From a checkpoint of a small transformer trained on Wikipedia.
Size: width 224, 7 heads of 32.
Each number is 128 + 32 x the weight over its row's rms, rounded and kept within 0 to 255. Layers, rows and columns count from 0. Numbers have three digits each. The size before them is the row's rms in percent of the matrix's.

# v: layer 4 attention value, 224x224, rms 0.0514, rows 81-101, columns 56-111
# o: layer 4 attention output (transposed), 224x224, rms 0.0512, rows 81-100, columns 56-111
# q: layer 4 attention query, 224x224, rms 0.0755, rows 96-127, columns 56-111
# k: layer 4 attention key, 224x224, rms 0.0718, rows 96-127, columns 56-111
v81 122:143100094107148161134160106102087071093148110076160129167187083097097101173132154134085139040074104128084090094085156114141111131103103151152114088107171083193168120134
o81 122:155104139109104135094111105134129208146132134153195131185116179121147145101150105115112116187173139111111127126162104105138121112134116115157196177108138120138143085127
v82 117:153111059171121128138138072105176141139147135137133098147158132087061132115068127119168111067115097151118151171129156113070141094133141085121162148162141136165148110117
o82 117:117075157122188136148117128158102073098081201109180112133155131191117132143128160168154117134129163152166074106157150159118147169142169108098137166092137123141118141134
v83 112:130190136110136094110120065124046148133135162180101098117111188137143156122183113154107126137058086128171142134101161091137106134083165160117122176118185146088098100145
o83 112:088114104151154122141122128132154092148086141134133158141139058162105136141108190136117167071159200118134121087174142062161101083159151151110077036151103115084186118117
v84 124:090129134133083109101173092095087112136142121134090113112159181127087161141065144122133108157065148098124119113109110063154136101115215182162166138174117093100104106098
o84 124:128134114133104154137090134120156098101117119062119159153120106137108159128167158191098133045172169155175139127108169133171130097136110076128168064125151187109156096171
v85 106:158151082108128146118110168159168080110114148113123158110224151128124125126126125151088127161212102104120142068074114158135165055152013128131104140177129155107131171135
o85 105:160084121169067120149121134103069108162132091132134060103182156141138041120181105111090147108123149086137110152136130136150126186154110100094164142115143127138105141083
v86 112:095149168100149114124078126109142119123139089166149044138114119141130091059110184116118163116122115131088092124127148179127126186147171165095119105125117127153109157133
o86 113:105125165139086141144110112102095160135133122112128092141089149119080129089149093157113102094179121132112109144130152103163088122139125104132177095120154109079124117091
v87 115:090125185162171112127160153109126128122144131105121154071112123133150115144147142130110151154150125143129115146107157183149118124139168131149137103119141101134119168098
o87 115:122124090112176168147155168165160097144065181101097171122103116162123098123084178126197120051095108164112140133168123139127195146118149104080123099097115149150200157102
v88 116:106112119134147129121084112167129145137107124192134168101104117111195099059134128094151163125198075111068118094115144142129088200180084148104123141157193167069103132109
o88 112:131166163161158096178145164161083147116174101101120085084112104160120106128110150149140096060151137111177133163135079162122152118147128139134085117120152089147142179072
v89 116:173102170127145097120126198100172149154115160173135137141069119139084012059177065160093129118118043098093130129150180176129130192137116156135082163118139133155127146112
o89 118:099110161129156163062106153190150161107150128124120136107132131141071034149107124150164089147161145160144124113154117131097110104171147199148097123079118110146112122197
v90 117:114162136129140141140115105120108131126117164105120172121184107073114127157101138175128130133069117174107133113103171178134105121071087154107148168120150080143091150128
o90 120:129116126091091143130107094134155086115117190142138100102113158121126164141113072133076139073148143068097116093131082114175125107159111055149149080136124110117092121126
v91 113:125129147131092071130081119171083133101129107076117135111121179147146094062170105131099129143118120110126158070108127127142156132155184154126128217164151177034107107136
o91 115:091146184118096117141119163180141151140147108119145149113102159145123146067157108154131076127135121130146117164113160124114095138151139125138121064120169099210219141060
v92 123:110130053200154129138082142122155072122087107071121227187122177100144151166179132142087107185199148119149119157165113064144132142180176134101140110159150098097130118130
o92 120:158159146127156136158105165151075132155164102162100136124120159110120151060158093125168179097040166102084176165121113098135101106104134134133092142150104165128064125119
v93 121:122110117146128125131140164163113130119110107144177161096109082104148169109161131118152145061150166144099101171123125113135119172084179161085054191084148103175087145132
o93 122:127078111138125124107104089092129147198134125158091137113135144094096156150105169104131115149097111139094105102173174153198102124124142109115142175147148088118140127119
v94 115:104120092196167144143160140113135126097117146128140172192045117141169168178161127099159132108115126115118088144094128115107133189090163131137134117138056157186070161137
o94 114:167153142139174125064114103126081136159076191146096144154186136137100131151151115100129144141136104161144147082166151159107147155123196106147121116123080106094079096153
v95 123:067122079142090166117149099078077186143092048057119109083094105139147117088196126144152140116043126181084105163083164177142137109084177150115149198127123130194146134103
o95 125:179106118090126102183110136170158087150086149125124175165077128107060169126112071144149099083133110152143105124183141163133106128141103049128133125089075062139145135118
q96 085:093154154153111162114132125100065148161169108177193148124090122194124087160146118099121126130103170097141149062104108105108134028129093124156082147120143155125155168090
k96 081:103146139177089132124163162133067109125071089185105137093190094086112116049121143177130140114077127137116151093086062119146101132058059166103208116137127139146133126089
q97 096:168133143138095086098178073097167124124130088142027180136165116083097108141123159146102121152148059109163135151161168176167070189133147146102169093141080105117147116154
k97 096:163136128065107162104178107102176104084181209132116134096101120101174086163165115103102085142167126148150131088162122136123132119131098093133115112181114095069122098129
q98 073:164152089096194128126056184077178126100093115129167111096063107150150090171149122144085103189106147142109148129128066119115160099095120096104067147158187114131112146129
k98 084:115142057156044118183142178155097204154083123066115137174100134117056122111090173115158128105209141124151118118116121124119134121101090157066176114145133165148157101123
q99 076:109132092101170145136083165114109160137124131117152090173141132179167119137190133126155138135091151145153102113124091130093145168124125161076080199119166102124079176140
k99 087:127107185128179114126204146123078154179095178095137103203122089148051123120075149070178132155162160098106161104092092115181065134113112154147170100135179132098136158163
q100 090:178125160115167185150114160146079129143151140125207119129156088165092134108115144156102118123102121162145115144194125092111127119101135156105101139133159113141124165114
k100 091:096079148112156093145170181094116138122141165123175159140137118087111152127088144135177152111046149126157145101125069098198129144081166152154068119134128136137095135116
q101 096:160142145116130142123073121081100169139146072178157099121084103233077125122095130145152123142135191148135126109151126137132201083193071142100065136143105114129127099132
k101 101:120135089134114088140142121151088155128096132084118051099136111148093160154068144078216096215152108154139134116140124112117105109131092143114164196163203129162167127144
q102 093:156159125125164115150161099191097155124097091109150143075130132139099115149156094129113137145140150150171100102124188107093090090145047104108118134175135150096153123175
k102 104:141123148142190087123126157120081096133138133088124124160134116165088154106119146120106161095158134143128112130074127139135122097125135174171147151169143121137095185106
q103 109:125114100108124140157134095140157114139137095093154095137124152090140130098208145156095088157094114151156135112135142138151091096127157127110155153104082036134128082156
k103 098:104116138153118164137159059099146111110163118172132130131162203137181123147126112136054078112111122188128126134166094155090144174139113116140098064117101163164136110139
q104 101:122121140117118128093147077120213123078122147144105107146164169120073101138125115110137086162086054149148109079086104190106122101162145120064163110148097099126099168078
k104 098:163149084096088092113144070136138055119133108169098135118102155208157109122195093124085117139127120150123099142134218191108143139102120123106174138074097081140172123197
q105 094:106200178158129082115161102128075122100120125155225110116142123161101121130172127089070115121099189150134077107164138144110075070097089072130155067155170137140106136121
k105 104:129117116030161100145076137154123095109121124049097123100147098132105174152116058200109054124167087065078152187128120120123147167165180154070188164155085163161096122162
q106 088:095130088104100093150164128162137087124145149090183092148069104195159126158099163151138111134211148108117199133149129163145072156180126066089160163120117176095118090169
k106 094:168139120123138112165117137134110179161231146148169159156121102155105111132142164114061193193133155109137096164036084151158150112132133169125101098165096140115112160079
q107 110:153129153148147140104111111114107158162108081155042165117134108144059098133153078062118177105107117099166103131139140102120172095155123157170088111163132118151118174123
k107 102:103112141153167141040102102159058140112068121103123080125128102110087113155109153123137018144183128116164129089122137107141103179138111146131122186168110120115086129099
q108 100:121159140084117146129139139123119105118104108160231106146160159202094093128160158125068091157128149190123141157126133160169118150093089099114127150109136135094113125166
k108 120:132123130096200122115097139182113070150178183141133095128168156113164153134143104159038136161148074114079098178054069152140089174078124168161094133111076139120154175174
q109 091:117138167099102103103182141103125163135136156114106112161096120141113087119112167135143131178095106145161136121141123120157154110073185150149132072136143085089141121055
k109 094:120123149117087102072129117150145112143093086054111102103098086121088210152070132135158031185127151145129163141130106127138111137044139094067181090155129101153164088100
q110 092:087121098133133119132090119149173080112135127097075143107118140099131178134166135150148129113151118097135121161092143165134142090183150100094106141106144101126123119113
k110 088:134154090085117063231137143118151129098150104180104159135117158189216134070142074105139223070107121119195088175133085089099165093153153142095086140061106137145082130126
q111 096:100105092143125173144083095136174110109136127103085131108118176171137140138154129165116118167157120134099133147098128173151117142178129115070113187079127122132122070171
k111 090:128180116132159084192150180153177125120192164144105165146124154118209157122173110121100174099142142136164081175145102161102131139092101129156127183080148156152164130121
q112 091:067188133139128098162105170160128147139108124123255094101140180180101116089137159134136161081136202137089118141108087097151110082139100137149156109132097160136084172107
k112 095:135163136150149128171085128182073136125125104102163140164149168116066169094125166111059131115126089122139119204083088135158100147089150117133161132132129110128129164113
q113 087:134173161106115126091094127049170124103136114148044133097080146125151091153090103155108113146138086046161140097141122175103088101198092167156083171138160110127206151136
k113 089:119165152109149140129112155090173128081118148200130097093182130144177118123152147136072146115176113146151110135135129094091177172101097099091189108126133117087136113081
q114 091:131130113102096167134099188151035167122139131154243161132126109162095136093137121120159095145085200140088147114109093139114143140149155118161125085150127170125068168204
k114 093:131062204102186118156114154125097146176119130142106095192139158082077147122123133123152153170141129094137156115111087143175079124161057178190154168190112159110136163177
q115 098:141085107163110099120135072182163100119159122102016097164163137121131111139097128110138087129157108094166131140136154153157104203172135142130141132083098108146158090109
k115 095:155148087127095126101161109107131159081141180131151122115157106141181082190166105153131132080096143168168114108198156170119211142178170070157072127115140113084111122074
q116 101:120058090163069130087121130122145105169136147086021091141131140127124094144137116113133151151207064069187126149101129156114086223127137143113135150136107107149130150132
k116 106:129173112113087141107136118160153103108135140140108078072114121110175128134131075198107116152124151118164112097134163138098123118120131110115137125083127106108127121074
q117 099:140172103064109147157125128079082138107120078105252126100086097159138093126166127189126158084126194128143164138139142131123125131162118116087182113141130182146120095153
k117 104:161145155157165114109133144104118114143121128084133111153155131135067101157117105099114089180166159104126124139076096120182092069121159115155172136167093141160102180130
q118 104:145136103132194127173155117131084160091126129080190159104107155099131131114159141146082083136073114133131093111149156093105154063111080161087092119116168130069088112115
k118 102:115102138175182127106153107120176157123168187153147154169122141093151136187129112114115078140193139099095103118159090157145112138164103115177084104209149147119106135171
q119 103:165161100187214168096105102124148068050134115083058148101175135142094121166134167112056072161151123069139100137124134147111134150116090114149123124134171100119145146061
k119 108:068149109118107139144149125137126122118131136141115203151084137146225115072168150159093186122135126139101092127138114136139192160110135113127099163139132076120128062116
q120 091:166146139129112172099115171090081130058141081163088112106135127150055163124094125086176130091178149079125091145060133114110174108140112163210106094143141137174119164057
k120 095:124129099139130122128128147099097142118068115079073104133082094150114136127120112084185165127099097116138119094103137096092131084187122115118087173132184134118109139085
q121 111:170149097126097105123127167143111149114139116121166163096124090112103108102039089090148166142130107124144142123101099109084137137180094136145112148167054187187094181169
k121 107:192120167153127140103132123102053160127081119153127125138143130157060119136116159101143120107130114150157182080105184150148121138194101165172126143170164152109102161138
q122 098:150115154150153093151166066155090111140091187110125099122146160135174109198195127148074080136129157140108156091182125094159111163105132073082197193097151094089140093141
k122 095:125124167114123143128110106123153100163142165119127144107152100144093170157142130198122101147130170114079162136150162165177098138114129119118179071180120132130188136167
q123 097:114116076153122142126113140173108122107117125074100153108090086118111177139084142094163144100181131084125147101136143140114139157192100094099135122148111149102138147127
k123 109:191128070132125150146107093115102158154155091160148153181094065191096083115159147072151159095112137147158094114136170126132186086206124143143127149123173092111065137112
q124 092:136158163170078026113180087112132150130166164119137098162106129145140100167198098152134110125112137145129136151141145129138153080124163110127159110148198077103124121090
k124 086:136099208118126117113133134144173088152142142079090112091105103101049208205124083159143074136150166086098202137132106142114093118102143104127152070184129136135156122123
q125 102:155115172140127167137141149136083150148091125117133149103183119097120138139093147108122153088135141115122120081128116049094171150094092147190135079164106144143107163134
k125 095:133111167182128210061073112135099140119092096088131109144128087095042063176091171134133080135079113114088159064145145115131112159146112063151134114138185127087130133148
q126 103:134117168097159172152101105102154173148113161097118153075111128071129181132143111151154127170171142138094121134121121118135179068117148133176112119112125081140155113151
k126 099:114107103109071099179142139086146173103169119089142126149137186093177103058096074155152170132177064105134130119120118076081102088158135157133147214141141119137100140147
q127 098:119149084143102050126160156140114113125139145106176109179057151174177112174159127105100092169129131105081142100138129197148080142159114078088193214118155144122119049131
k127 095:161151155139137147136175155138172104129183140160111128109125162101138231109131086120141113148161200162134126143132150152134075110124131141138121079147125121205178141105
v96 092:139105090121123126130127112116197118155115126148109049163187126106102129118117106126138142154172154123086126116145184124141142087063164079131167135148135128165137136143
o96 081:115158126144134103087083147132095146108173118143112142111158112133113116163155083147103109116114125105130163100154120139110068137189144192142058081085105132041108150102
v97 085:064185062177092165128090088146104136136139104118124178121083146137129128106139126164137139105063129096089117071123139096139153135159136118100150095165142122057141168150
o97 076:138133135091146113180190132133160144119136159139138137081163080128139136158106138034169119150141134191128148156126154144115106132107101127142121179105192132129068124057
v98 064:084128075087036148140104113163080180134165157144113172107098179090128093150130123147104107147099126124178125143116128137153163074083201110126135122097149143116136131138
o98 053:128169141150149131128121127113144116133088100170144100111128145100148178108095203039136122145177170159135116139159124127168102080188162158125162123130078119182183115076
v99 096:188178076131125095141177108112183140121117143162090133126127100129157095186189095119131156122137131108139112057166163106092168103176161090144099189133173139087108083113
o99 091:082110146138113141095141143137099117123118102162215103123127113131101156115118163137086040143147136177124128119111141127137104160120110100095117091125088146137107167217
v100 067:067144123147109185127082167116154105153171092114134122129114168115085156112123135155133113136160097113053134169109148129145060115124163145125129135138176126153203132181
o100 061:115090139119186105159143127132174154101090168131112117091129113168099127150152134113103175153142163181140141122157114112069162162111159194172163115108174145096068184049
v101 069:087126098129140105132097147127120196144125159146093158113036150130179158123157152131159118121101137146128102130131131124159196061142076138061122066110156128095163128144